{
  "num_hidden_layers": 12,
  "hidden_size": 64,
  "num_attention_heads": 4,
  "num_key_value_heads": 4,
  "head_dim": 32,
  "intermediate_size": 256,
  "vocab_size": 1161,
  "hidden_act": "gelu",
  "norm": "layernorm",
  "norm_place": "pre",
  "norm_eps": 1e-06,
  "positions": "rope",
  "rope_theta": 10000.0,
  "rope_fraction": 0.25,
  "qk_norm": false,
  "attn_scale": 0.177,
  "bias": "all",
  "tie_word_embeddings": false,
  "parallel_block": true,
  "extras": ["capped logits"],
  "init": "orth",
  "init_std_qkv": 0.0809,
  "init_std_o": 0.0117,
  "init_std_up": 0.0809,
  "init_std_down": 0.00825,
  "optimizer": "muon_variant",
  "learning_rate": 0.00281,
  "lr_mult_o": 1.17,
  "lr_head": 0.00543,
  "max_grad_norm": 1.0,
  "warmup_steps": 200,
  "schedule": "cos",
  "final_lr_fraction": 0.0,
  "batch_tokens": 16384,
  "max_seq_len": 512,
  "doc_mask": true,
  "train_tokens": 112300000,
  "max_steps": 6855,
  "dataset": "wikipedia_en"
}
Each number is 128 + 24 x the weight over the matrix's rms, rounded and kept within 0 to 255. Layers, rows and columns count from 0. Numbers have three digits each.

# v: layer 7 attention value, 128x64, rms 0.0976, rows 43-127, columns 0-31
# o: layer 7 attention output (transposed), 128x64, rms 0.0827, rows 43-127, columns 0-31
# q: layer 7 attention query, 128x64, rms 0.115, rows 64-127, columns 0-31
# k: layer 7 attention key, 128x64, rms 0.12, rows 64-127, columns 0-31
# up: layer 7 MLP up, 256x64, rms 0.126, rows 0-30, columns 0-31
# down: layer 7 MLP down (transposed), 256x64, rms 0.0973, rows 0-30, columns 0-31
v43:158126123143142123143150124120127113120131084097140112139138111081147120143130135175113122121083
o43:148113127159090151117153127118135115101163099091168129123161117120104145118146128140134115121132
v44:174125140128133133139193119123132136105112119119162129121109120136130131172136130111122148122154
o44:198116128100124117094159147214106077143114148142166155129075115109168101116133125109120109171123
v45:095139145158115108146119127111122171115149139115153117091137089128114124143130168132089114103106
o45:155114090126113119093123115132122168090134105143137141103152085150173128173133161135087169114089
v46:138155088151101144120128131115116136168100122144102097143107142133150083103146159098150104134096
o46:166100095100120118166159122104117139106095115147140169113137125143127127141129132111125117119144
v47:136143093117110103129127121156138177090149134133160150131131088163167117131145144139092157112126
o47:153166133131075163104100139115109092095136123079145169121169129131132171133131182150122132157109
v48:037199096104119145096103161175099136149150152142122112143189157119106127112070118188135095128096
o48:074176115112076140073103130085124134127142133144110146107146162164092123120099111127130149164161
v49:175124159100141127133096111157097103098146130096149160148146103168166124127135136161129111188094
o49:132120147076098180138164118090145114120142103093134100156149125112112142146128123088153097129142
v50:092130118087108127074140168102095147109156132126111100132133130126155102123148106118084159133153
o50:129169149136097105120112138137100110119107138120073169142111143115119134125140121130137153177124
v51:109091149149127143159157131168145113103114096127156110125105135145079175133157141144171127099117
o51:125105123176117115135184098158118130148102138141121068105119124146119157162123172139172148083117
v52:145127131130137127157172069118157108098157134139109132145133106150182085147108114123087110138102
o52:162133157099139134165103149119100135103137138128120199118138103129147108139133148118138102127146
v53:090103151160140144078143154107094157134159143143121101142054144149138171144134117139157138104143
o53:118130131126058087154168127156104130159097092134115105162068132125103129143111131142158137155106
v54:157117142125190139113137144104154114130110120111106103123109110148097147090123101123155109137170
o54:174098146087153149122181128107139114142070128137111106141073146080116095124137119098156097123123
v55:163137115101128127144104107129148138147159166097083066131104185150122120072102149124141121089137
o55:105144190140129106129154115069101136105096112121091164111113128157129135114143145123129097107111
v56:110127097128107149131111150117190132167142115120128139109132140122099167137133103112144118147115
o56:148103114113175182096139116134175149121145123160142137099143122120128082134109138139120127122142
v57:182127112095107117134138166162102161115156134130090147130158124111151081144087142113087105154140
o57:166150148133118097101095143096131080098139161124130147095162104115193125082143133103105128170124
v58:083161166122131126093081131104115090111193151103109124132116117106084081143145156134135150126119
o58:086145113127105080137090107120118129141151089117097108134117134158111117139138112148125147146114
v59:152153147107097142161164099126118142124129091159119137141104127121138163140132128132152116101107
o59:171141129126118151158173142133121128119101151130168162156095132110149092125141135138103151160172
v60:182110085142163122113122083124185123122091105123137085109105115107145151151084157085101142131103
o60:159132163126116136135131149138176173107142170171142130112160079136192166151097170136085119123115
v61:154140156110132160140125146117130125088152140061124121143145111132138102117112145175105096132128
o61:139127149149090176134110147097099125087134109125107119099153147130141140185107146156079130126155
v62:114144101101161152118128084109082169110091101199155163107142143125146140155108112131090120140154
o62:158157136104123130092097089156113129147120119144119134139206165137135153089119127137090163131161
v63:145064142133105187164186106147150085094115110128159144105075121087176156129152122126156124146099
o63:130092101119106185151188135152139143147126108126156078140114087122101122140116142122186086083124
q64:134128120131158131128125124126122100141139123111136121110150160153116140111115107121145114134137
k64:123146136128119133143143121126125125125120131127116133134123128127121130117130108114141138127151
q65:122158119102167135124146144141106101169154096093165134129188135152110144124088115117150130112124
k65:095092144155162086057179130136082143218178136096138149092175126150179133144110166131117099091159
q66:115146115123125123168162148159101112179166095096135126103144161185131133153097116092160140090149
k66:112098174156103073097179111158088150193161115109090165093142160157144152187146143092144135099152
q67:095164146136109134094119163131126133101120171123104158159096084134102121135170138130070119149118
k67:106109130127156075102126127136104124196148107119114147095147161124124145154112117131129123101180
q68:139119124124149135139136138129117114140134124122147124115139140148124126124114115123126124115119
k68:125116129146178105129123110153082083153149119129169146074143158158125126138122156135118087118181
q69:116120117122130137139142132133113119143134118117129121105128144150120127126117122126129127108128
k69:110129105122141142104126134129138138149146137120132128138146129126141135126126119154134127126128
q70:134113120121144135122122117119126119135129120130113104106135143141104130112116111135138128129136
k70:124128126120117168141105134107142131099109139136129118157118110115116123152104105138123138136119
q71:138083147133113147122149120179140143146127135151090108081173144130121119098119147105095132121168
k71:140104132110111095102155119160150100137136127098145132070151159163108148109159142116125115137143
q72:156132149112142113095089099091098134121122149173131112137124107145166141124106170137148126129158
k72:156105122085118154116110128131121161090098119129111126100126118111137135139097138149150103149161
q73:174099088128105135088142140123132122109111127113133136151130148141178136108155129124135153111112
k73:149098097111143119114129168143132113130148140150126136120124103144176149098097113110117147138145
q74:168091160133148141146124159153117132123125127128121137145146123120129112138119117127140131132145
k74:133125112153142161119164124135112097136082140133123140142128082162129083123147144101109136149120
q75:163118156079164103103121149124167129122139140127165148139103114126157114147126167135131145134155
k75:153138138130145134112131126180137111117149151136128141098128137120119106140113174111138131113108
q76:134104100123112150142092132132119137174128087110132100118163145186109134130090116150123131121127
k76:152159120103122143156118135154145090096138133124122086154108112104118125117112117131103154143081
q77:149147148195135113141100138120118172098145100087079106149146129143132138170150137110165143117091
k77:113117123160119145130105111119114128156150105131100137105116106141152167116114166104099094148123
q78:161111111106087127097133153130115107134179122162152143094133143184107125149113100098143135115107
k78:173120118131147133113099112115129129112090121132134087123134096157142110118186115151156137127096
q79:136140110094147149113140140091115117166173132112111114119174122121133131114150122117140135154152
k79:134128123135117166145102087117143112100120100128131133149129118080132130126133100108154161152131
q80:123133112103128126149111118151147080143095151110141156114128180113146151110091068140149132149126
k80:125129097114134111164136166112117128146115133125177129134105111117098160111131112147153130162114
q81:122157120153153136131134117137099105127155125119121141145110139150134125106143144131118135195153
k81:147122123112116090130151158095130108132124100134153127170093116087117140102115092146124144189121
q82:138126126140087127132075097128125106119122144110132161132147121104153125099124144143149144162138
k82:133082150119082130119157147135108121166150133134122119107142131132152155111114121122101137143142
q83:153159106121138142113141138155108113123128103137170162093124144125160150124121092128146115133092
k83:149154120133126124158114142133098161129092113156110137103128137161124141117133113146114170125125
q84:127111154104121163123127106148120148116142117119141104139101140138141139131147103116141119169123
k84:086094139120079107090159107119114137134107142133145101144148128149159140137146138158118127139117
q85:132113133112104145130166132109095146127097093114148176141101136123100144114109116132155084106138
k85:104114097092105149136137155110132134139111121099143142133130096140120132141157151142136136132126
q86:109136105140144129131117112138149113166121138096103145134127094134127131177101171108125128087111
k86:157111111158140106128125104138143157135106143142109118121124163101101110115120119141150119129134
q87:132123116121102109128143132114089112131127134134123112191137116150136107149111124158116137138140
k87:158097094137112124109131127149116113135140113123114111151143128130107137159124155149131091117144
q88:121098125101107178114100147158109088114128128101138122138128097130119146123104127120099114118114
k88:099114112111134144118095148120121131102150093160129123141108138133157131111143113155145142109110
q89:128105147147156142093115081105138093126136136084156122116144131114107110134101157120108135150134
k89:127117162159142138111143132125120090105122111142137105113144131131102130102119124145085158116126
q90:132143150149143146122125116120116136149124146127137141133118165125130112108132123129113145118121
k90:102131146128137143099116169146108117119148128127125113106105146152154122152142115126116122143141
q91:148146089160149124109109139153101133138142093127099145112114108121151059109097125133141147139124
k91:130129115134135105133127134133164119137130079188141176145106124132102102137117172147124113133144
q92:105124092131111144114147150104155116122143163128141152114135127118131129165146130138131118165101
k92:140141129120137113109127139134095104161142119119173122089139139127113107127107138141180141106129
q93:146134165102154161132157135125128143135109105155138117139121101156104141101123125097153138175127
k93:138114170143115134120157095118108111101142109106159136111107092133165127171132146162121103135132
q94:120130162118099117107148132155114082157144130090137086130149130124117128118112151120124162147112
k94:126116139089099154148121154141150116116129142134128145116128167086119128134135117129107131129143
q95:141140137173134114128150116149097151118163090122142130123145130140110131153101113105142089128129
k95:133144137128104138120093127100162125109111109160118085170124090121147109119094127115128121134136
v64:134117150116161128140116149103169076145106128168121120138129165159150110118146120110126140142091
o64:165105130144137130152193154101094146095113146138136109097131115116106113160120141116151170152128
v65:111102176108114147082125123103120134109131090168161160119082132169106127134104121099083141139150
o65:114178098108168046109081106118165167120118137140146160130134118150123100139134085158173117188091
v66:129128140160082139154108127178124077112105130170135115149151120089118120121115108151170138105154
o66:089151142126086129133140129146113145150113135164159088122114134171086120125165087112085135120145
v67:118147135095161098116093074119170147141084140138154157093120140119135174123126136099148169132169
o67:116180128111146085156112121122081132172119169125086171104147161163162127136118110092163151145089
v68:131129144163130115158096123083114106157173147125090150165136114099118152149165106148097132151100
o68:105133116122159110093106111123164095169112107121161122078115168152140152128111129108138127079097
v69:137091177129126092153138111132146154140155176169152140127126149120140165123104173080081161123152
o69:132191167114165137168102162097129143099061102062099130122147169151123118109129089112135115165075
v70:113122113170090132129099139093143100145103074118161119096120177130146136127168140137151119100119
o70:131121156137146175078135058112093136107128132126104116133126141120113114159102123167130119116154
v71:109058112103107059122092133146154170124162124158190109137113081140115153081108126154145097108136
o71:088131143105179118174113160141110160145141094181120081108123098130149170146130140048130110161137
v72:118094125127098133115087136167111159108142129106199159155130159112118062168137101113148116156073
o72:124144104125129114072096091154148141122126134082108143136117116089147152130136144137116122135152
v73:140124105115118130159082143140097094162119073114145144137110091155109147157065154133068124163119
o73:125214168109165082088143141158189084105125140172162145164138139154123127139138141111115078114148
v74:134102173137108136128124168112109150168107097096128111111157104093106122091141114159136116123122
o74:093157123119138129144137115142166140092140094123120110112062121147102132165116141111133118122162
v75:116130129156143104103143080161095077161119145136096104151157125147109123106141092129115102076107
o75:141101154044114097153131101105158149179154114128097142119114143134091138079155136075132133074175
v76:120142106092138144135120121130107118050143107106129153083119152077103182128126091107129151129105
o76:099074124162146151102111135093125134154185136104158061168139164079138179099141140184133107130121
v77:147174111157073133113080157093128128159120172087120108126111101135130112101135165067113130112119
o77:158120149123161145129127094101123083111142129156123163094141140159142094130139151107086133145103
v78:136147103146153083083153123093105090092130128153142158117122136111100117149154110123140160157122
o78:141074073131156095158143147122114132121133135104104137119107144161172146129142115173135116082108
v79:100195113123106117066139108149124183078102152101143112116100108139152133112127123162067123119123
o79:076081146179123119095129135150140110114123128161083128088124111132167075175132127088095150141148
v80:107111128153122131139128136147068171126140074137159136094126113125117126094194114131154134102177
o80:153116091121137112090100151072126130151177168134137138106122105095172150139090123167129101094129
v81:133152108072146110152101137132138129124141139188137158122153159156095121132108135158112128116111
o81:095137162077110157140117123083130143110149109138142120112145078132119122150152154114123077176098
v82:153179131121159175188145099115112138123070149104153129122154115146129115145162113143131110086128
o82:129155113093131174083127155112083098119139128126156184126115144112115131153134123119121154131166
v83:137117128106131200122098136096104158134134164137119142084151113119123105129149125105099092156142
o83:165110122139158143138065178106185138095123106090116158142119110096110123134129131091092165151154
v84:092140106112109131112150128130129125107107113161117109076116105119141113112149159098189156152098
o84:098130129110112045178147116116087117125072147146128141106111150137117146118154099123098130137145
v85:118118145177118146107128151113167116115106121126149100138167104141094083165150070098099130134155
o85:143154129096119148123083121141151120142154089129135113169064091073163095154165089140093132110137
v86:115109152122150092120145174142144128155153133137119120114149132112136125152129126134135099129040
o86:066089129141130118133097155143151110102146121145119058130142133056151145110136175100132133135114
v87:139145117094103149154136127122119119104134137165121098118140089108153100127087129149159136139162
o87:109135094095111191130129130152119072092113147152134142106129094157094152124100183132118141122097
v88:139095150137104157140090137121112147123114126149116090177152122153165162108090175152149118134114
o88:103205176177098154102160130110140097125121120121142081096137093146093158121154154116097112158110
v89:122123103107150096145082162101134118126128109126132101139104133157105099137125132136120135117116
o89:146161157078170121104141105113158108142128148127150101088146097123127138166118126148155113105107
v90:131122120145136103119114150153165139109133097130155134155182159152102146129161179108120123128139
o90:163118110132105141137107108114113140114144121123140099153187095103148159132108130147106155177143
v91:154113127149132091125098156089136134102159150106136144145136137139132074160096161126123106092129
o91:150117139095175116147091125116121102116130090178068129123155121144161145137130134125179113135153
v92:138116120143104156134131125144146139094169187120094076121149089135136101111137120136053156136103
o92:091105164139079131094143170099182130117154104080153155146097128176164149121183131106132117135099
v93:110134152107133148105109167084116119130163129162153142140099166104099121110120125154154164107121
o93:105127119149196139097096125135117156107139134142082111095144157132111126144147115125115172151138
v94:170106139141161082125110116108110122059148142118133117098148098130122164124157130107122114141141
o94:128154100124128121105095139107144132152118142143106137137106111135159159084128124102118149084120
v95:098151127106115126170086146151102110114099125129125134088148114147124109130136121130123103089143
o95:130121129071170139126130131104126145130145124178165112092118113163158122115093175142084093161149
q96:107141120135140116141136135145150124139140122114131132115123135127110130119118136139133140131125
k96:112133145116128125144152139127127120116128134127144099135118114130153142126122129128126126110135
q97:130141109116129099148147152154112098148138133132131112111080139127111107091143128126140142127140
k97:111103109138146153168121102145122143133119098139125147127113144140116117137140154142124119123119
q98:134127110132139110126135128138149103138124103104126121116102134147123131120138138135124144141137
k98:143134111138131116109097121121118124121129133110094125115111133133113140130118120139126160131122
q99:112166087105082159197184137137168095060163147111110066212124145178214093104138093130134103147083
k99:150130157133065124156165042139121114175114112133129132140183135115106135080161167110151110125095
q100:103144131121135131131131124149128135145128134098142130116114136119142145115131142112124115148115
k100:128121117141140115125142113117131129134132127149088137111128138143113114127122145138147137112134
q101:115130151130128134149147144142128129130132131117118137127124122123130129151095137142135128123135
k101:132121132142118141144120128135131146123128134132118161125121123132131125141133147124112136119124
q102:140139123129127163147137114126106150104108151133152123110158109105120112155122127113109115120119
k102:101139129151106134171123151132131132127148149108118161158139135121140119105119129133138141119145
q103:133130107143149112107206097085142123127148111056118134146175178140203108177110153199083112168125
k103:141092141126142074116214095102119142122084116123169067098164174124141122125108134164178064169143
q104:115103118154153142062096196172090043162099106159155134192147184130161132161161091144143136142165
k104:198133125138126126074100114145053094130149149086109133161171147057160158127108165186091152184172
q105:185100098181085167123108141120115093150158107146159123100168178095131095172083194028149152126125
k105:140109107157133239145161108132131151132182117129222059140128123092088148213132142161107098174116
q106:130135092129144090151122068145078136125197102179118138162166175172097130121101116097139097113138
k106:085158121116086061106091085155069098144139109140121149099108169154111121153136089184140142139094
q107:186147140115162113112116146123133089080117077093107097146095100156149153159047140156121223157139
k107:148127125207129137137160114130110085117170162143144150099117132107182166068172087168173151105118
q108:120121191137093097115113098138130127138115117122180121091153126147231128147144131101086097154138
k108:132188115156133165058136127127143130123143129144102136072128105175202192158131144067117108132123
q109:100103084141149150157086109195106095073075115135126114079130144159157042111077140146187112098137
k109:128153100107162122121121071124140140111159140190104078131170067126134137178079175159135109111164
q110:142177148116096119154121136143127150118160130092135166111144101116128135131177080190120084097152
k110:156058098140116091110077123096124174104118100191104079123085117166103078104137173138132098155130
q111:146039176131239145121162145125114095163128182129125137133135072157172161100117110122127141093117
k111:140101104078223104128085120152155160176153155143125153144085119074191139128122136161187113091098
q112:116163113109157182165138067098147181179070131168131155104151089137145069156126084139127193140131
k112:162105094148136127143064082091116160154138136084093133116172119136162090174116093105098131111080
q113:100098125165168153055112057075123125163109141133128111186107174161142108078090111120078171131106
k113:052162118176192156056130114113155139135147116112147180123145135115107073164183091077187142130120
q114:089054127104151121126127112193134111099130084162087122167115133150074150170101084093112071159085
k114:073104118174123098177095113205149125137122154171088032153142167112151166090109074133114106117174
q115:166132066117079132061103119123163169098149085176106112182139142101108115160188101168147161139101
k115:108081063162075205114170106189139153141163085146132178138069135128164100147121103216096156101176
q116:146145106087134070143163112078137139170154138151149104224093197155139059119113130100127112117101
k116:116148103121092102079165101092110103108099153135145135155076138127141084134112071136139072189180
q117:112133133157099101111179114121130112052187141106129115080125077130133072165161113134118137074182
k117:157138102144079152119142160115104131130112181161168172113162085175084127151091159161102110059126
q118:126128121195153134140172181066191069148034103163092110139147164091116097135119108122094148084085
k118:142068161108159196121159172084145078082111139151059124113136099064148103130127161096063142142112
q119:121156148092139153063123110147153061151130127125083114122203108154146126130211087145128117087082
k119:141075179129094139058097113118160119132192121116164138116154149145123115112091141136129163105164
q120:048118134121087177169095135083150107148075067083107139138151191206208167136113133192163076097146
k120:093150117141113152152133163073074157072118113088112116132159128125094161156068144140167127177098
q121:139122158144182094125134109132162084061178060073115155159165097125071139123090187101194093130110
k121:007113098153135143130171134083057149171174120090150072123075140109127169112114167156146089092115
q122:144131066162160164182089104059102144046137156141163159142170140065120184125126081128114094149165
k122:149151126081190152147064087085136158132131118078141158136162201128102115085150086151095104136173
q123:120088059108162146139166109131160146097111137155161124119127137147120186117095095130176156048082
k123:175071089094109176122156097109082135103129134136062122173147112113099098133140092123200117054173
q124:141125116173113094106078126114193143136064150094168088144120158144132138104127137133137163051154
k124:126168172143126136154148110168128149154120191102117193140068070099098098146057106088156141088162
q125:140144163108091184077098164111197188100163125147081110049083180140146158044050123077110095150160
k125:141150163130110179052060134151091147098110100208088127135139148101168145090113158156116137130118
q126:137173162136130178071183158172144216116120080131116112173105144100124137204118125054153124092122
k126:133139150157094157107128100142181139136089046141134070135130129127127152138177101116117095111158
q127:124118088127118179168174140093143108150072065122045141057117156149116116078195184143160161186133
k127:084083163112151159148188082177140085074139099099106124114137154176075132132122214097090144105169
v96:088103148168173106110160148141156128128118149129106110126141095149105155125155137167124134131131
o96:098149167140065124120144118107101146131147139126143094157131134138139108125098135094107155158088
v97:146137125150131081146163119104186149149144081108108122166109090090116130111114116170135145117147
o97:104137114121113133084142167155107122110121078133118092130129139140143129140134138111136111166131
v98:155121088114167142117123184107138141143100129195107143112139106095101136131139123135142104088190
o98:153138129107152130148114097134145132102110115139138112139150143143164169108111117121132091176121
v99:112131144147106164119151119144102174130161127102124125146104108105142142098188135108115096142121
o99:126150086094167087137142112151096121124173161143181133116108174128127142089130123158159149128150
v100:104150105106124084105136140153177093097132114106140151134152141105141178150120136099127125095160
o100:115142124116124115109110134109130140135144106131121155167147069129130135156108117175130135157119
v101:175105134132143115112122111110116140103050097175087122078125121142137098105157137141150137146109
o101:118114127155100097120114127131161138127137133091132096108123125163137139148099108061158082152165
v102:113137161125106177146126109093165106127145064114081135137115137142167119113162115134147161149146
o102:085119075127155119146174174139126107096116128170162140127117105107124125112122125121132111148134
v103:159104080137127115150122147129186156094133109094149132151110160171109103119114130138123139105134
o103:122143164126100145115110143126083113115124146121114120139098118138168173145143125119117133158142
v104:107060125152133103122102142091119164129113096167140128123132112102147191122108108109129094154110
o104:094123145109067122099136151162159146135105148111099125122151114153089076079118099103129194138127
v105:102123138144096120127148175132144110134123105146131130108130145104115102128167155127094107107076
o105:108132151120136137132146113147133101133149120125093128099144142134129103148118117093134175154133
v106:122146181101147134139163058132118071158109138144191105119126111098131069141142139155097095142120
o106:127112099131119111137089135107154151118129119136115138127128133150109144152121120152169132110109
v107:126136165148127137148143158106133142184056130075136139122162130147092138173137119172185159105089
o107:117116077093133143130149098096116105132117124106133154159125106157081140111121108091143126136158
v108:132143121120173157115139106113142103148105122124131093148083142177106099111115169146170139172090
o108:142087123163093143146134176119127136122125131103134142064110093094113163139121128107144109164125
v109:144143114122129123117171160084084131136142120115100122135133153145118084123126162110114128083160
o109:102087141116119119109132109149104147170095099111160127088164123119139158143145108146118124156112
v110:149111156112136076122121162110102103102178115144195146097133099129136124167140126150162162157122
o110:078129116177129144142145098118120118098127169131123137108126137092130132137124142102106137097122
v111:142092139131094124103163133123137133155118163106132143164126134146113147094105099118165141178162
o111:133164123098140106136118136146126121132113105124152141131102108101133077149118119158108122145103
v112:122122166144104116107129122108104158084138110139139105171167127116067084113104104138175126115102
o112:124110103130155136140109095151121129183107141144120111124121104120150140116117158115138149120124
v113:114104149088121103144114102136095225108133115128124147117118057126114113139148153091124138177142
o113:108134158136124168122132143118131088173126141116109115148123128145110135116118119128089119110133
v114:140083121149092130139103129120117097145105123097140136111176077139161073113100141096105119124176
o114:128154150128150150119133110138157136144096119157124159146136122097087125159134134133118109113121
v115:104128145125175168114115146102093123142093139117114145139084128156128118155116080170089132167144
o115:144103103092107133170120128156193115141105127116149123152153109117096125088148176112123166139110
v116:122108124141091132139129180131081103143126112130130138160157100121151102105137123107133128161123
o116:121110117117134136120166121123142156097122121160149125146128124138167111089137125138086105099130
v117:091160150152109153149099107114138147161134125106090130123123144102150126165155155133138089132155
o117:151154110134175138107142135129113110129110093142154124088176113143107166121121141120085153069108
v118:122113142106115120138145098072150150134111143158166102092108145120168121143135126156114155124161
o118:116133154167107137137120151130115086146150069117127119086160195153117141126118090136129136138088
v119:145122089168132107140160109072109140134133120100110090131135098128109155108148097173089125153109
o119:106142128148165175119096117114121151094129129125168102130155113128134113100165136137170140129102
v120:131118111166120115148127120111173119117209181154071118136157106107120145132124140106163131144131
o120:116140136121156152103111131143113120126110121144151133104111157138143113174113114125117137134137
v121:125135150067086140137131125107141095135154113156099173125124083170097164158132125144140104138090
o121:116164104123092147090131104145121161134125133066132089107087129117138120153145145088108122172120
v122:091160088135130117114128099142127112132080180171124112134161115135133128170143137149140155090132
o122:155104110150117121150140126112138163136141105149098106181127157105114164109118100126102120165126
v123:154143157137139176175178115142110137152102098184131160112168162152100130110081095089099150112141
o123:146129127144186107129095122105120081130132194152118128134158126144077112139105160133139095139149
v124:098168101102121108116144145141120132156142176131141154098122126118083116127136124129130180126112
o124:140115122127148141154175121114122148141100094110112133141129090090141143144107127161161186128141
v125:121131114128108124124128087124171158163130170116132153126182138153163134141128140163100112126146
o125:191122120089125117123110119098141117128169110125155130107106084124100179103160140133124136096111
v126:144138138088134125129111152116148145143136125111137102221143098098137134148140121125117152116140
o126:144121114107150100135114071113128142107095085148153140108139144121093100100131119128097153102139
v127:189126099073122113095141129171133123115121095108102150145121092107137118101107123132130112141093
o127:133116159120140131137132110098125159129168114090111132097107143151115115170130170139098109145148
up0:134115190150149170132124090138172161123130152113114095189138148101115111119133141161122127096137
down0:123117158149110120148159087109100108172114108100138150143162127167077133093148099084105137129128
up1:130095123141151138112109115124125120134106127161126150163105116135105117135086196146145071132122
down1:128096062146127157160123136148167129119149163120121149080165118112137147140108178173167131175110
up2:103118141165141111106115106153136127152124127144108144122131132107138139171137158127150163076111
down2:105116134131133174144090137108139093066132117103114094109138109142150103142126184083104133109147
up3:131118112125147142142192156106122114103085121097149167144117142111137126125079102136121106127114
down3:138095170160076107093129154066129113142155146119153104102149151118102168126143133145132172134155
up4:127149120132106140103123096108162113132092152148108137158124140178131103178127174126137130129151
down4:138121132137125168123126124111109095074144160126125119081110185130150172138161144142143092093131
up5:092122139119141182139138146123163105123166118174130119115070122157116136155174106081149092121133
down5:143107191122117155109124141120135119130126111126131155160101110130130114126150137115115119129118
up6:082085132098141138123080122167125108145125161134079145126129112110125146130134139104111138117179
down6:131160132159116134107128129139151115114096120122103173108128160154138125153158087137127086124095
up7:118067142124186124141098140100132124138159122149105137142116138143138130114124131134121125153132
down7:103159116165114136090107121155136115179127148173067115121186087116104134170083122112133143149139
up8:111135122150120107168144170124117130102114080171146148069157094099183134129144140141116139133109
down8:134103135134145080123132136128139167143145091114146104134134141114101083107107129145097151137125
up9:106136097150062147107151104165111108126071144132108103162136119098134109112121139128120160165090
down9:139147152111144152148087157097143180145105155114162120121083080158121152166109091159108147107104
up10:144131126141122127089096104129125128128150145098106170152122155102134138137139118142145157141143
down10:111111085114062114154109152138103110121171122179121127114118138156150157111178117139132167099124
up11:143119148147129131089115177087116121148117115111071128155145122132135126119144147107151102147104
down11:131124155134105137111109165153101111142112133092144154155144136128169078137082115148114137123131
up12:122108134138154129090113149151149171078136110146123151127120150134140109134094119128107128065107
down12:106136122107175140107119171158128162148156117129146147097125110137105158124100144110134109094149
up13:145161129170104151125136103114152136118110129132112084098145110096141153135085134089115156125119
down13:116080127144085101130109145115123152149123130118146137143102113141113087116127115170149110118143
up14:110132119168079094124096127148139081106121110128096111125109075151076125122143120117134119110090
down14:131112148078128149123120121148116140166121131148142113111127107154132164111173100136164102126108
up15:106118107127163097133130165134154111163101123097114141126162131112074119108102098205146118092136
down15:103166101126128144051186105148143120080151151099123123152135122150031146164098134148144153129118
up16:122133078129100107101151140129147145098124190160128101139111135150109097128136181113167146129123
down16:161134121130097153117141129106136163142157109134116156087136116113122055108148111113146162132125
up17:124158112161150103170105149119109145116132112085092134141139124123119110123145096133113082107142
down17:112148138122073136118141100144136109127117101167123104131143109179119130124110153098148116125123
up18:138149155118145142129107104103161148132109143137143163126153122125119138097164096115133128123146
down18:134109126141117110119153123170094152114133137107094106131106140148109141149117131116143130139105
up19:136174150146179135127152126161117083107142125137114143134146107112128110152100143149162108063177
down19:136101111104112112160087150141116144144130103082127085072158155124152133131156089140129153122088
up20:136128119166123123139111103112099098154082149156147094123135105071140100154097130152140102124119
down20:132087142130100083116103104084143137112121142130150153132177151117080079109188171106123140131109
up21:140078148154095143120114117122182149095068145096115097183109132092128138107120124129119144163133
down21:148148136104119133111168111152165141180109113133100149130143114130113144145124106121103102149086
up22:141122121114148126139127147105123123105143129124111133112155164181119099097081092156144106082119
down22:142085138193111111154123093098177152167097081132140133107143143080062153148106159113138128157135
up23:140126150159143100149114133156158146066133166135128144126158120083157129118113150158094089138159
down23:161172151186161107111154100146113130086137133095123096128143153172128112155115142086100087112123
up24:115132136110098136160112139131123157114121136147176116105151104110127151132116134097124144127113
down24:130117116148121123091101091112160093141145111143094142136135131129114137119147109154118150118144
up25:126135169111150138130094130154111152137124137160095130107119116126112136140106142131133109158120
down25:116140113164087134171148137100135134131094170161134138147092083123136195069119127180145106131152
up26:132154145103138154149142119165180135132111113135115135155103120092142138147094097150121128101119
down26:170123122082104085065092158112137066109124154169146110154127143112127142109145131125127133089141
up27:133110154120120159149121131132100142114152134143170118150106105125108110142092154123081129169107
down27:156134090144159128102089116154103142144138149161102125171128113116147134089070111124160128115131
up28:147109140090132126137098119156144108143117128175115150123132164129151096097138119119155153146083
down28:097155140172066171145123123121136130130114166135135125169147080069095132110111133148113157143126
up29:123155155136086153122153129118079129123131126129094121119158150139111145143123118164137154131126
down29:153102140082162117146123120129178123143123112156119145126092120127141123114124126093135119107112
up30:113099101138153142101083144087128145124158135109089157129137122159148155141066113135106129141140
down30:137140134160139162117153098118089130112092159094165101122097123191120110124122131137108117157164